Weights of a small transformer language model.
Size: width 256, 2 heads of 128.
Architecture: LayerNorm before each block, learned positions, biases, tied embeddings.
Training: a variant of SOAP for these matrices, 3460 steps.
Each number is 500 + 50 x the weight over its row's rms, rounded and kept within 0 to 999. Layers, rows and columns count from 0. Numbers have three digits each. The size before them is the row's rms in percent of the matrix's.

# down: layer 9 MLP down (transposed), 1024x256, rms 0.134, rows 7-33, columns 0-255
# up: layer 9 MLP up, 1024x256, rms 0.147, rows 8-34, columns 0-255
down7 107:561459495541493414463506428467580493436506490487530542464534527618495584531529481561391577497609459464519562519555502512534582484508526478527558510388421556479522461501436515489642448465551514514526418534428543607549481476509496548577545447557556519556505508507503493472487467473471508518476492436405480452533520513422504477561454472530511608463503514449472519497403376492521527532574514524515488540483510442423502524414563525412525500526551475475460496530527517581518493589502468478488521425559400475546546561435388541496559458487533512558403479529433387555417538455550486456539495464529476589513432498566489520443553490535494615425566450477607570450450419508522426517530505417479482453513482439417564560526551511464512398421438450516506555519480506501565509440452445
up8 103:482563506474475492480436435505499544508473544456354509608559478393710507526371534512499455471538479479441505516566469512476460453491502444590487572451450475576601540458520441514518467495488561519567419422548420532519485607524480545499503582560466486482384544584604409460476428536508435603525525513543455475476470471525456551505514532507453403511437469467371507501480526466507521537468534463458493595558523524515525612540509519564556494538582431538574416516497521457465482420533536481459483491450497547424469453506427487537460463453484540577555523558495387488498508527520492443401555586447541528481463516449470527469484471510573499519473449486494476500532528476535557467494505521527522465462449574544490539455506581488482478490480501580514464520386546499434592554445555
down8 105:544492490542535585529503492510524463515559474479465547420512530532564396451630475519452502487500508528499513472525507574596396535479552546488459536469424476490495556539512553525368501478481564539407515516583604544462495425514558548585521559502426509525563651462506499430592529520424492559522442533436461589533371480518477451465452361502485573496554495410464467518565508439563523461593490468484480466549510447483446434487501630546514531407526378489476493496526468535517483536501462527511419486493469505519462509530506496416498457522496497518463519499586386482480496532388506493569552499561551515504509449468545529528528514467473482480483465510468540449549574369532477548534467466453617464560508405491544456488486462462428604487544509390541494519520470548560594473546512
up9 092:509537537447504543480382541441406552573478448582485568399524554499479467634506374431443454509484516501563546453520513555501501431534511528468499526471491440431554520569490548469461443505526599427439507471541477500528472504588498457427604540484399489429516475432432514489468525564420470495442534485489471516442561534627519418525518444506461515506499539528532553491564438443513570468515590467511527427512569436540476414463502471428484431531463467535423488427530359560548449362503611530450493394478402484462494510555462445534465507448481491527427471535491493529451490478430481546440545561486554530548516544443531486486566458486535499547470510525422523592572490489478566553490475455499504586555450476452512461525595442505446551462412472463494472509562522434470410517536560
down9 095:472485453491455464527521515521486536436483461461522488510519440507494534420612609499587534551540447479389539476541473558410480527442479503522522427480489521611387445399505470517556511546464484464555496468501491426509560458422514482533457401572599493543527488462538466466530481483609555487499467556458505514554434456334474443456493489414528470488501480549522523548422486510533403472463508532576466553517510573458558514462513522517458380434530548438547447561452516490551491446473412427601533564496582524497500499467488584456539432521555558559436487450430305424453514538561525441442429451532527470464478513456450515557542555584463519475494487566461491502462522516598523469504431534454522453509559539581533495469522571553511475479561470580480551519405483540552506472430491
up10 096:566576452586603475425454538489546544450437536547589496522490507537561561436490669589542525536456546437504534455517455525567482481426459451536548553529486503511434535529449505558554508456518411478556499492390435544494459555529519453420531449436495457488563456545500587466532497464483517511501515510499473386440442563468460559577523573479452423395468545490510533499476623566416513489493546442470482527515506441506453474537475529503513451542491435437563524501474497428485546468479544464458463605506463474532583508472569474565568501543420501424493537444538554648447466537545439591432468432472480460572497547445452502507498467429572521492393455449593513479534585461484522573453514507505494584412536520507410513441520520528473515511512461589441450571481450463479514525568410
down10 098:537542444506507535476482498572481476468453536475375453535501494423560516544573454472538466389551430457457559565476482412529463492442461460523513536423498548495486478435563502524537566530462521557481515515539481466481438489503509494421546487472438585414573483515602524554481506543466482559549513575497530468451498494548543540469442486473522612495490460599488476525462505541440528434569425474501512538490460506525468439535422483481514556494501460568391566493531501621493526423433486498549432471599480507458520580508418522538427458460395516500470493544551452575520556486505578344452504529467490648496572493505579478578546491475532558551571562506425394507567447480495374520514432530535485420539460522463533455476427599502487333486531504486542572473560558458454489496476485
up11 097:468533446525427528482527456444536530556526483594474513402437557392501469494538425467477463476399607497477444418555514462474520498471505465441492519466543451502496479489523487530471465559499425464567464553406585520478559541484451454408530492532511643497527506426459539457504473489504485481524452382586492511484451398430443530493518501503550466456434455470473510529590482489446466480484456478461576545486609528495501595522568512468551553507485522510496551465475490446524540503553465488572442524481437619522486466514420456467522406477495465418402502440572400487520536545568512491493500461466588477587528488409614543441505522673536430466462517532556574569484415547455458505519402464463576461558553477510433506510483485428566545488521413598524486542516542445522545459584490
down11 093:479548475498525568469475498543536482538488419517563478554576443472457627525508451458530450576466416580498427494433476529532455536503481462496557435528471579556466599482525586535485495449418476481539510380543461518512440401575578515467530533504502395516557500470547471514560580468500464564519570580529506545577532461440447582505499578489545545523521547509477426547475526494598480475406588492504454477555497575441496404557427526505568429560525441489539505386546548462614533514506486521447555599429515596523509506525428487532499557523484514532475567521508504481542399453569479528494472530535513529469387498542492554522568481503392582497497564422558461537530567518469535492531555540499489459492437452423552515534484430490327425426509490495564527417475463554457488465520479
up12 094:497433481422512456495484499416548523490465570483542489574490603539435497531499479495419414455531463461427461481564475415572541560478563527548509607488562409456458538527524596555529493408524535469518531551473549525424408537514506440504499515542526411506469468492445489512564506502528472478504485519426533496489514593486487546562494458405589542504497471578508503408552476444488477529425482549506570481531466479500547507512575440566552429476429515544518524495557617512476541527501469527469487440578453477467434541426489520572508465525542569555516437441423548574537508425488502476482401473428552600500458512530485444510455492426505623430457596543524504494601443598600398417478443476481575550543524471479473511479488417592428468413601525484533541426584459419490551443518495
down12 092:538498543482486565365493525515475465526544518493386524461539456482427535457486546438542512534458579490477488527471487497448426459464559481413497398429431488558484502490441445494494525524506525526520445418514494442506509477510467480415458564481406510630524529570512557497483561579478488532510524432545543610481595485448459466479507472517443436420463572448536461601500456566476527519435509553480477512473551437447652501482590579459531491544585567474489425497503551559548491399488385507496486542447477531510524477530571588447542533477527431453622648502489541487484441581382442493551519482537439406568467489487568538422484530472466499573540422532554499529485540473490454501485529494456422472472503520493560395388480527561513521521445507452488502551427519481503456565442569
up13 099:606543590514551481453551616560425477552540524537455483446461529528558503620475537551504434491482488497448484542595522506578543518552471551435586516451488487474463494519503491550451469520419604434503500508520459607551480504478499511440502523429438526576447499551485396463449458455548451496524481485540414535562452445412532502529579518546467521459392488542523521510511429416460479570552490440549442505572540472488537572530515489523474497528548399557524487511487569508442493486433469470562566459447413466469385516446491578620508465529481470566422496437535477551544568472460496447479527489492432514436523475455535521548502483520486407510414533507523531496531479412460452526453472499446510502602488437532548573469388427637501447542415531541437487571464551432507485591388434
down13 101:456538449488541438482563565472518429557491567589475416455483583547436422433576507464467411440527592484557496448546556493476429485461456507548421546493634612479482518492479452480478586376473412552565488391467481461575453507540429551567501545440591427560493490552479489476480540548462562572548450562462459491428465491513524510569556494490500570612546600454544353520472461508482517514519444375448502455411554523526633521456491439516500514477521488503461472462499532489562560508563537530519502510533550495543476473478540471486429523506558477505546501472468514551525512492412496540431531507545503427454379543469497516451500444502489457602523502458479463558568451451511492423540506474465505494647479509573516561507551426487504503537442592517602486505461491507514541450476541
up14 097:421518437523497497586539518497499546536615411483591500464469495486464478386464472541535431472561424395477511426518494505501480535433543551516480539532554387447444512454426618597545550601469467501388475567503503476531450506496534526359552454496524481587497469521477464401496435547477525516477459487494439580450549484463557414485533485535515506532446485531498625530479509637583497525492461457532551431473526533488503491495517545480479501509455456438496491615458478453435510389526466530534595438534550532524468533562495536527523437504494532522456550510559500532531451465515515477454558461413472396555380518515502476529429444456511499542546533617492517539453517484547435483393489574506536529471476519418457525414506527424520512534614515483530447498570431509454474512634513
down14 095:484425504612407481487502500512483415502408391473565452491457527463538514448478447513472484401419491488473532561424561595489499496521548505442447515567489479494540497518515484438573486471507486483551487444481616524384562531572465523470535567472505441544491625525522419471473527470494398517441462485511431440541418482435527447514455357497532497517481502486435489512520582403481544476490498405520464546461594484534509473547510399537519517427466551521493537477484443465488601529471477491558500439472477555426469383559581517483539553592514486506492358534494582501454501414574441494517439458490479581498499468518529461421527539430423554639511499556580481459476575592538551451486507502510481521419572464459524474500519429519544453509455540491441480510542542594510603470464508
up15 100:484501505555543525446486458456546505539518514557577530498474568466591469378533487539393522509494377514490518422515489508520551524505482470528629606497524599432557480524497643495607509419532387474513458466397566495466442500555506407441524478411448467612544629516435471460462453545456541533543499541536493514562535523552519521454454577496509528480509534503519518485475480519495521481530599494575424504402457521499568413619546480394502507458489529439563457523527474467534487550495521483499511393473472480539511490474530453575528457548469481505529549545535510450565498523443375526481562432446519503546492445439435443539485502526493514429384535498459445537611526634502510490451465517471439403434544442516411408500512503509438483517568513547462479502476494472459505476449499
down15 107:586449490475518537525497522603462573512568486468514487489548475474468470502492454451532511396516544499463463455516456544531446567576483575520441510497498408599480591507477445516508442551486594572520564557541478589561516407532431550540427517513449530469484532482467491383547551440473392530582436473516401547385443377526569526556571450544523479525404457541477526547509465533609438559480482508440533484473470471540520532535446533533518507556524531537401517489455542510530478407503428515524417547457434520453480547542476624451488486567537507496498428417463526476525530442474538434474477452530535530500410576555538593584619559526415494502520435448540555509504563488567541542458521426530548530599477540469491571486412435400539541503494465467499506545532496488587479519477573
up16 099:391476469455453538493459491560494550399499517516415488458473464434509517432482438545463429491517530552521493516525494452455453443475479490431561440474435516596531414487438488412510465573460473554468522492562469472447530445560520453508490572415500438449543528454471542480495541551513543517476575413505472544402485610545482435492456409465425491552530566607513473545447599563561559480427520435460610501618601518459525443492501605519520442514500495530418561486540504562541448422492506455480494494520578429532573472515549475501519614463460568506470617438516382532386565442465484529454484538507552465471509512546549510515616545523555521456543528526476556476448594507515574522501536473518563498588511581442476541492586529462527500568501524539490550447602535500445545517496413
down16 101:498503449436504540450544472455489556453483526530477444517392480551507579475562502375438490569538479494472431436526487536422519500494510558534482469533610491490523541449415376505476478562414408358470523479521459566364569524528535477478489442528502496520481526462423545468539521587483506561485470474460573532392431537543516545541559581458543424521468610570468570558455533424533499531467556496492485503610474525502523521485464467559562511518521470548566503525462471486473579482546529485490401531485548434447501510451550512465527537492481496457504465568536448486474507572513486514548522477586318489557520495553485475425504465491478471592492559483412409479517515476586497495516500550499503514597453495572473367515490499617483479556390463538496415531491508501580604443559490
up17 102:453554504550531454454419442407496550454501490552472474493519533550515529504455473468537536454440485505489510475549491545421582571506500466441524471394469463531538494560508413476555487530431519518597492612563467539508594530470475571519549512512520468435419495509464550524483467532602544441487597500474501614527472471571503515522565417439489589552517504503509486404406466517515494504483574547549463598486511431485494475495450441406516454477426563530506486465561527541486511454494481491492492494437555579483546466474533427517488518424597525461432433599649521433570438466474510460537484603526538459510421488536490436502557580469520525443483566517496531567464513424409466390465550483455502542524383601434518561462515621460551479496465556441469515392475510574367487496487526
down17 104:467465474496420459497451434514513468541431425540496497491503513513529499494509505551435503427556493487506480584563459454420564483555499471505539450515480482530555532443473428633536465531511447466565511521432551395472549447487505573549532499492524521478528519590531435451378599453548549485570476481491431462503490517464534525500548516573452454475576511529448458606452412572509517516456579437460394533536523480523569459464436519610618464382635527485441472602532506516541618483505498559492498458460473542453489459431566489496511569458472535496474460489421429454446553482486506495546509529507505448429516528485506550533531522499361437519581564470460592554500575543447440490536434505533443360514517539531380498524453447480464485455535601531554513464541568553476482576545441
up18 120:541459436512478571400401526504429489564554534522454436459599485503452436437570500426489504472478565474542471474422556534491519517501632532540584385469490517524401573453489580478534493449584530560522520502473598436544501482516535481420540528483455559508555504560428581501529440492528581572483530462531447547502506491460480408558487491503410490544547451581468437509577522513527443535475431553496492438518502509491587445459432424408458437512435562475572493484476445552447522543385511472542462572512494458584523499532473436558405501456468514502594526528491516455569690494486519524489509602368602518560469551492529536498455498476583391500481456437472426538500490432586457512460591515528497500500459479488497532510511504480461572492485510476482555514506460464574441524477504
down18 103:532537466533478537388512469412495481576567465543492533538490508459477420486576532522566595478465573486556594489428470573513533566501574453470439419431543506523445539427537521503498545482545457605497547476408500446511509495499542476468504537487455429592575623431490540507425443509445511449572567384478523508470502505437592412484536532447496451535532470562504497545520418480544418583482459523553443574533483449495501482438490478520455484476532420409482498611397430418508549518470438516516458503547556482398581519456453548562463598589465440430479471566429509352494432434544448503521499513510474490514500497466488520457572535527552430440490514552494459471525533500512480536512520489523419469562408571455562480442448558474438506488504419513509502571519512465478589428601543
up19 095:499448580474491535550577543538486569549485528519529468603527475387493454498573415514514479501470495570419469486566546479514538478485418620528523560556502431441604492551517433533488462486500550599598525458400461523495536530484379476452456469509455542515498454493486491487502612561468388534545510557463506566587475459505477580503546532544537573505493460585440525496425504555466467526452502569486495533432554474552495454525438415422549504525493469502498428432494492483444497426440481583485548468491447426348554432579559464427472451499460490433538489463510462466436522470505564526496443526482538469556541538529497523522468610401536522484560481485550423393578453515557465534449454553563487559457559471510410475441489495454513482389569407486508546490491566583556456563448532
down19 098:522540499564506519522471479486499436471533481506584649441543484516426493595487514538475431506476501512573459499472470523449422479590506446527483529446519569513476481453472489493594528516480477452413582523587502481616519480471478504446523531483521561477561618470454507487489400510493564439564529539445531444448417549580460503526413389578462431481574595578451438432428498516493554494490510478502542428516467506513455486501498533565496451481525480405442543553441600553527452541517435478497426494459571559602455600527401493485512485430604585576544476436435395402524443523550527416470519510557415481497551462421525473468536457492448519527415518426501516508527582531473528541557555426464526488602496493563493503519533481479543525521479514525574590552479425399507454526492447
up20 100:540569483517429506518551533542544496429499466473433552562498462377580465453563499450574476427578536493567543532450475405496471537543482482509493515465402431496431531497589543595405519478429577526504428454616475577518509580466479488491552596439592540499460479498504517518603457494519461473490481600477475501512460405533470465494587521517547477483475524512493413547470543545492468524539379494437543518552536492516511459596577557534409508572439420498457410549463518495509540393420607424523507516527576434506501513546431481432506532498515440532385518503471522420521566574516496456430566472499486469516488534528438500537544549626495528483550456509413600492567497524551533589487449467485520485474459467500508473417557476574442431543549581492493481400528464538539478488441456
down20 106:544500460405486468503472529551559482481514564484547501587448461435610529558433533437480544534516477497508485503554514570506525520494561487486447588537510566559523452507456520540535500506534535552440445444445439457371439491561550511517569514493540437459439559436571511494554489597364530572482474433504511461483514406420548476513552464456574455500458526414516470391499424583513482522499535510450543490415488487521449455462509505515488474586491479504519595503522480491515443474530610431465529478465447564429425501518519509499590488435566516519516609588425558460552499518600532568457541451527432535471596426420480474472460483551580631554589511515446606557583508457513508440533564481522425501413469420392441477448467527517509518489444491483472512546431477516475497586448424
up21 102:483502560512464469464463466495482567483463506588540543556497569514518502464560594491452532457485423413460505660510561444398494469436410498495468528539492498472460527532440480511523451524441485483513552466587501487499461484544461512523501521486506509463514552454459478446462533519533443492494532475597481505536492586567447525403450551505523589595469525528525501513492522501508423480564425544521486440546465566524532545406431483454573495571533495510527460546375478502424492556437515478522537405437481397434579478599542601520434563503596469475557541478496407525477451478494555496541541495480501424510527483504493523532466521596474539467521593493447491449428531567632539436542623435559552472477652445547512486420465615501462469542526577528392429544489547532542426573489504
down21 097:458488403510545510450430588546523484454500476430473593527511561507442417445467516554478574412490468497547520471614520520547445477446440488583581399515488566518528600475522514549529507453402439549459504496567466519523480554519521456385532411467471488536510515514535570526506533438499493495494457547472453441477348499543497506445554516522496514580512547520570564593467545514516508503523514512448549582428537555499568477474452496486443448517568415473511517583554473558531505465380498468479521556538556468462542434500590536533519476581579488546531456469491411519432545490611527502547578557530404569474523478519509542437528482447528428488491468550481390468461455515620530523476471550515469404450517413499631464512615528538587581475536512492508472407494486409511430473521506
up22 097:432561545467484418413472514461526512448502506514465534503525466505398500512564521544595490580441513443456552510474530560577532455554445562542484506501444484545524527467505466511476517543616596521572510429560488513514466636502498505470508560520473440566524458513425541492446515470489531564544440452544451548467414573461519520480449523584555484589581609550549376530393566557524566503448552492537492455556463332518452485507449509543568516476473521506536561454539580521474499457572421519478521533501407389521407550521447509524494539537514543436499596551458459458402530545528445543477474484377503482466535475419491473506550499519508489442432566469395505505471509590468488501533511519509560423483489424482644546435530508441543465445556426506504532529458416547465542474542479
down22 086:498514464519532582493495510457452508554486441514505450536389381545520590496503491563470401460509514407459435457482456545518473524512421538480473522506469463521452434479467444467516517498473497621516519556503428584552404456462481439510562360516514540501485553494546504538440535445584462448497519532496556567509435583537382499529472572476553462518401433532463545476479504530516450561463465450515445553421499492482494466590513469428591409560493479467429503514422540434513572582400528467492471492598632520563526476479571466428518495510457479546451549494454516533484508557492601541472532531477478535498416449484521408566463580595492534495456499604502504572560519422467452472514475447375513520426500464466549461595538524437476534577541562583513491487547550482593454500572512
up23 103:487473583570489528587503542582424473564445424435527541558379509503427538515516497476482497454541607430450515564467469527489551489566475442465493565458517568539454530537483377428493603539504490574505548461477478480565499536532405537475588482438494522534542507491451502393581465465401528498517503459541551402512535513375447491571403537489493498444417510482451512522544524518436447519475439503542458440488544557474494314489437519544539574450525491587473443499560445546410434441474509410495478577454526578508569473524579533466523525466540599454509492525495537462494470492425499500464490523527516486524453427565533526447534477551558494512454548450524603431490461497501541608438474552419538527533536649450503508444483544443507478453473566469437549524474450446515491447529486
down23 113:506459536476513573556501446504543524475447470459496483466458496480516534531531500466493481516565472483411526499465576402530507466481519570496636597512546555585409554537527507495550563511556525507485527474544474557522507551488478511513451436484504455558562464457476529594551450572448477489471434372494414483485480462558489493481480525505517526505459481552488498402503493562502548422648466512486555548535519490436488444413532413488566472431453499578497517458571535646470400575444327483532594624456537508406443394437404486407449534526540436490439516466451533498530554540548547537561545522483466500499490503501535559564442501478479464532576499439514450493527545449534479407436492542556566485581471468475549555491501474569463456396561410499521454448523551511500444515495591
up24 101:466528639513441502438487525492476544546508507489519537509531499529550485567415384557556568522467498475589521464489452484545477595502473511445481425523571565485501508563572474455610494446453438484510429582591464492571451483519557489457464511487554496432479498487439568468456470427532512564519545438489481506394515568549513478517485494474428622447529483454435507441437438526609465554467597548541449487456394545437470491380496499460418423563555502452504538503434534514526503495523586484451499527460482431504520440480451458453495516447528500340481435619470497564520514497572574510492419531440433497493533519512569561483470521566502446483515533503603431571409481518405413468475508447451454491575553496586534476563483520450445389541567536534559512567476466465519488510480537
down24 094:532529541482488531529478485422462531470523488520526513518385560526557475474472521507569509566427560480512439567484607467462478474497587372559486509580443394512468477549509486508500514453506420540509457552458518546471490555551496569556514430438526498480537544537534553454435462554527511526500496497558587479549440572357574526579505571521540506531547564507593475495502525531423396466508518556549496360462439458553470477492451494558510442559445500443547533572557498471445528452443578438543535429568486456430544572525540442512444441540528473575451466576515574490416504510469499468515507468554409509495496560523380489485544472418544534445507542514486494524457585499495471501491446537538523499510576510543528422417594570545650429506487460537476455660516462518469509499600432
up25 104:521505442565515486408425524583517510540527471448406506507603477499563413606495568536457462520480605576507555444489555534593499647528499450486566479612588564482424474523430517450485465458475489498540546459528472455493545444587536535455561467498564443454480440423583579530443560476513386549529564495500397560418539526524500433446541594501537489474492579547458453579409611440468498514530546510493467511432500540475489430476548497542549460508430506519486485505484431477409443559460523447518586571481469446474481408469500519514567525481545591522574485517434504539571538547473563496495499544460585554543487484522433513451517435500428467554579475451473505458442519500469419461517439505584505497519546544477535470430485481488539508514513476455488508473425497561566576385404548
down25 097:502515490580527469488574536487503543448396478560603484465554509474405540461482522557432463469478444521542523588570498509520505430479487485474402553520441516452597461512444524490426551595517511451582505522465519563499494495515547470546550498526556549531562419542498447369495433544563513569458479537588547491574448536470466532595553498536482482502489480507520499519523485497404476457536469624533421456618502448418496613601476606404548508462544530498463376415458540528513550469487449517440389484429494627464460512557522511437446485511426478502471511515549490374410475468519543495548480516535493468500516485517565532572473391523474569546507503421509454559567468453562402477539534469474576426479498484525538486557544539502440437540424587467534482518468481516465461584494533
up26 102:598556539456470550445574511589432722514554479513437532527494461538636496486501444435531595478480467581531479534475546534552586562464541428419494501534544579518563472588483474483430467510451565540483458547448586541471497456484468438456572475453483556506399519426424557479527484507584487405427464503662502458519482519490564527506619493417503555535497491444530473469542464462563483551455511505478480499501452520558534518449531509571591499497472406518474516525527539408451514482452462452466441492533499570490536430493504427500451442496528580503564462459512483522576464506495477513444506513524523412452456549494491488556491487455516522490556452468604553538500414497547446425438515496456502510538583553488543495526435512489491557561531457520414401511507598475575461588524442
down26 097:486488503563464507499500528431519399445450477470542570451508542566401590505509535442490425474555577457479551409519512537458536474485437544557529493497487449537453477400484566521551449436520415482483580429504568557482492531528388538524452522485512496531565490626445461560483432452457565591546513556443469561497471483496435487508430558495418501437433537489508528468433517585467485540476515459506509597457547528452440454581404526370539562527611600469481365460517472552573455450510508520576523558447504445475521549439536508484542536536509472456484466491434538519489485464493478400555465484533424446508418450416509534462419515536539498516531429501403503500511489562526572538483524555508416496572420525526416413455465478478444515575435563459526458406456418538511533455496594
up27 094:385401449505502514553493518538507529438522488421498514567562573455457504508431439509508571554569481511373437539451419547566445455530555593561499505452626528439477531502482591474590484533444519483451494557602487361476463466449558465571493460408503527467432549463586520430581562461470480504550467507506499390478371520525456452454473487533517439485553461564626543543521586544482512568472436533497532578524473438510499483542492524444482420457589538578455415488480514464406499524513521504491534437583437449469556550412529499537500473528528538439543584564481560466430486534538499507436506527513491512520451536533522460476431455428490481472538543507594441539526535452453425548489539515507519460430402581445439498490528540531582524504589505464498574479513520469500507520406460
down27 096:482538505517546503517527441475521555553466550512464499544444408504482494474628508540517460525533447569617534494511521406433493532536591433461466574538469418473543577528467395491469425555437468392546494499470487473467502462536531436467444517483577573530558462406485390539520475538475526502501524425440597497540596569428436500543612490487570504483500491486481516467487552469449481495567445529484637531561502532532429594495474489515515494539477398490547496514486556526539531487458561474524542489430443521487461514530401476416497514403528475454509421531503512530531475627529415476461530455562514489531498479559621506530494437556584558485576497555479481484510490526503572443552463515450399597475428425562622500553524547426435435508475447531444507460547523513497445514637492
up28 102:494535587483442502520501412563520449463579573500434501579475529451526527453609557549433579474493463452511493501512475503548547466444515464518438506515335455386479487521424495499551481580482436551432569549494572577548451536416508519561546549537541469428508553489448535448455513528488519511573612535435490492519529499513477391511527530506486535479535485456556478523451506392532508578443407543463505495515494435523459532461581393470475550525506380468471462492538499439485497553486535476497533532400508525485492461416462506469569475540546573519580475546467446490545512509480459515513399426432484535470469431502448454593501499559476510527512495489600396575435528631520435505522448498532395587471503471554523570508510528564391535511470604511436443502482482435406433468593501
down28 105:466556582527506557514522497536584568546499550457569541425458586590526496519480540545462473446605442570559448539533454451488508483508455554499514461505576487544576574367427508516458495463584474528528499479523512483455550583451535514479536487483371529544485416499581457542517431550491551482540453476410493494466584491418492477537409428526500534474555504562488569509530460573490574451563573405453557562444538424563417400474444523600542480507534554552484488537468458445491424532473505500479358507561540526497524580464497535563362524517488503346502517515490427492437546506514522548513522574486463459472439461442507438514530488457450542482560527525484472477612494480419541523551540493485542486519509456511591487400464536507473553456386498563495526549483523606524500536415494
up29 092:465514462531571558579485438511511594562568539473426488389515459503415537438477441521526448508468539617544567553559490463609536537380482481484566432494542480464593492459542526567432584457472553508514458469539476435583484469420543495574518500486476528524502479458431498523563539549577575514495461550623432469498551485441535408497508546519466513588539479571521516491473472488600468449474498553505545528474519500505498496420555463560542538467429488514463534520457627592455567518474490444515550424463454419555496517436395522532459523504519516441534460396505383482567490565437451555511520477497477518478577444478551563563535466563447518505425514501513485446474527411492380453466428412429450563515415484475528496529455545596564499460454493574582540517469452463542434482517551
down29 091:517527597522559596546431501515533455534395529499477541437472627408570498565475559513477446417589622458550453461500453496433474568552479527549430571496453534557464457485485441534566450541486518466468547542460481551469532549526514562466501515457515529456496442492457541459569529572435424549489508451472527463551540423540531525571567487507486436466471489460539491439614546465431558505602433501483479499403452465484509457438477526475431519532493496474575588540597422485383389535554575543407478499500430546529530481457529573456544512489503446540460471510540599453513503511570532565528524520403576410550467504522480500475477564467497492427550475492579491501505438501513585575471521520577569449543557548559494521478494521478530472612590493494531497426516486454361456505475409
up30 100:535530536445458503560507474456457619548554548513470461492376542606449537519544454622492439494452531442438392525479495425627489479414540555476519522531469519500452420449556423529438465467516621511459461505504480454493581563516543532496405489446589560510558444502507511419463455510541423466485497552455444610534548445548525541451574481444430507440512487419583542501418538551535536567416517471523527513506458527488596532336507541537477405462431569582503594557461494437520456569532579529511459502506433480513479530457583549473495577499507500484529579517550456415573482470503478534487434573503498515550427520506443439462568531475491459433490473495485508478479490531521493517567488479430505601401543488477539497485472563448502515432572559389538492446522530529469465528516475
down30 100:458438522556537501559563567448587472521552502453491441533486492511519445525492510409541587480566529563443472476535467492439480399445483572496481514494519485620521547462550531465551615524474526542419494454546408398580454572449505450418438541486479578510586513507511507382488502451506505553553489492502472506504497513428541444584471520583530487467490584502545475487521551554543474422530534489566444573532434473409409581490485505537480538532515430515538422426425495583511431533483488478519482553512386503485505482613589484425473442567594486474496571461436416508446545417453531536503492432471460547468504477485535470570492403459497501431555587504495444483490429440536443544542454462493582448463578460480528477516464548600418402499430597469489545432565498507429512435475545
up31 094:467597563449371545489526556447548539418443524520432474441557610552473555484453506466535538479526446464474496518506502446422472479491528508509512525406544429548516559455493460479534486493448567518494505477587532586540527523596526511448554522522537597416493535564453534465443455500509514518508474482453418539489447581474544440506496501450511556507491604417505472548428597509512445468498528580453445519405530431492470590465401423534485523481453545513464401531470553426478499505498505434495448440666493424517481475505484444569581455507502414413555533569510486412448532495526483527514473449514519442497478476547559478432491525399504447438454448470662471461516480449537475464533594537439500519523464638399552534409504560486455491444547552529438447494485418460529531502499498
down31 094:458378464602523398499492442514412509535496515501541481510579396440507441527509466446477561499483497487489458444530429462521548487446526504463524434559522546508561499491400475447527413531503488510504375499464575535516428527452536533451594471505545524533470503507557522528581529428502499556501512520561568462541484399458427492365533535554558468502570513552501571421440421471468547562500594422554469485541499540537425392591605530517517482594479508514591430468483525522477465439502516470501550495401519531459518564566491461468454574511580509579525483438533465529519467552575512507560592525494433542479524494515465468647515523531546564551585485597401498575461532490444491558528449552566418473425446529515524436529601481484533488495485420527543516448538585505457502436524480
up32 101:483504552451460513481488479438452519492479469552487500503428512467526492580440561546514552561467535518477537444571603512613578448589481539567533417497485447522505416493498492390559539554474478453438493526562475442511526497522451419556493467544543588437487492529436568470551472484492456470519573386462537596442432518522472547480447477477489498410519418521518503534428558445644505499582448514497547534598527437469487518487504517462500526591460566495536467369416536472378476516445543507389498477475512562450510424523501454568426449479423491630464603528476454527442602484615478513527471557467524441500550457548480500532531466476490490456536479542542585500548484486515486576469539595491476521416443590453492523467446394549544548539533455500463568507482523546597493468469428
down32 101:578550475512489569577467553449406492600470508575573541490514544512462524496490478537525403474501501555587411519454469594553445596507511579520450587451548503479595603533499452447554455530510536461515423516483502547546570592519555439512555388571488517489475528511474474430543506614468562556508456543481441532550471473456489499553505509527528428589487513538547460483488453495504451469565499463501538506462513508476475524429521622493489617479540483429597521509478542465492520512520398564548434403440546635490483479452516535483592444445559535397530605524559446522467458623426472547498460456490500539501502598527593501546466468539464476520462486535414475506459547493452457508562512509464530398544508501534510512415540512485500612538482523573423484456558508501426382481486507
up33 096:501532483468490529444501508553396450544532572478446516515581527510464546482432479486465585486419538461422410607451552616540500413504515547432494528507470527513562470489403484470490583510571474455428478474518503513547506548516499457384536485575455479545442548486484574392420561574439470475469518509467382502482438533544462485498487490531452491569334550449521473643493416553525457460525479515555496590539492495537498385554482510426568535495473494451483462483442409557477492417572439557461518492566516530451515492402548472582509426477599487493507491551589521352453475510521565496532455438540588516448489490447540519402425447489558483524537460515510463477517483488445566489582475480476532442485470516430461522514412496501615565478515463544470549447494502542466526443505526
down33 090:535496562523576575477452459438423500637527456455457562427493530465484438466431516466451440435461541516540504435620497554584442456484512559518481547513488499491502512517532590432617431514357519520488466573472476535457372455505559438477426526496491523464477511463479476566546440459490528539471495520521480376433481496475438571550588488515535521485473477516493470391500441509443517559553542495409422527501473578560542511494530370582514493446481488552440547494542478460542508562534610454553471467470563558457560502593524474458515569590509428375531459537454443520482590656520441530459469483406462493467498413464520453446583525490486484467497525563469469413526484544504500514422570527486488559507567476521477524537534534525584485524480458480470490459524468510518501492555621
up34 098:559450563562477514425498536510482439545485553505483561513498412584479446504521535517400558527478546408483488578452530494499470467514486576499487471563484542472439460572494499421482493516476525520554517478564492428496543469480445503445430486570473498522465460485602506415514488564503520473446513537469473534532412546541513440518483497493519397526504545512559488544528537423582505488394559510492437505496477493505497518426555541447475547504590484471546461475527493492567448586518460478508539443477431465532480513536473392508526525443523528595530456487556505518496492354643469543513501485543480465347460597531485518473490410342426443533595566555504580562503531543506454562521392569532420558567416482459537496538498564503508510531532456412384465440565401525578518550477623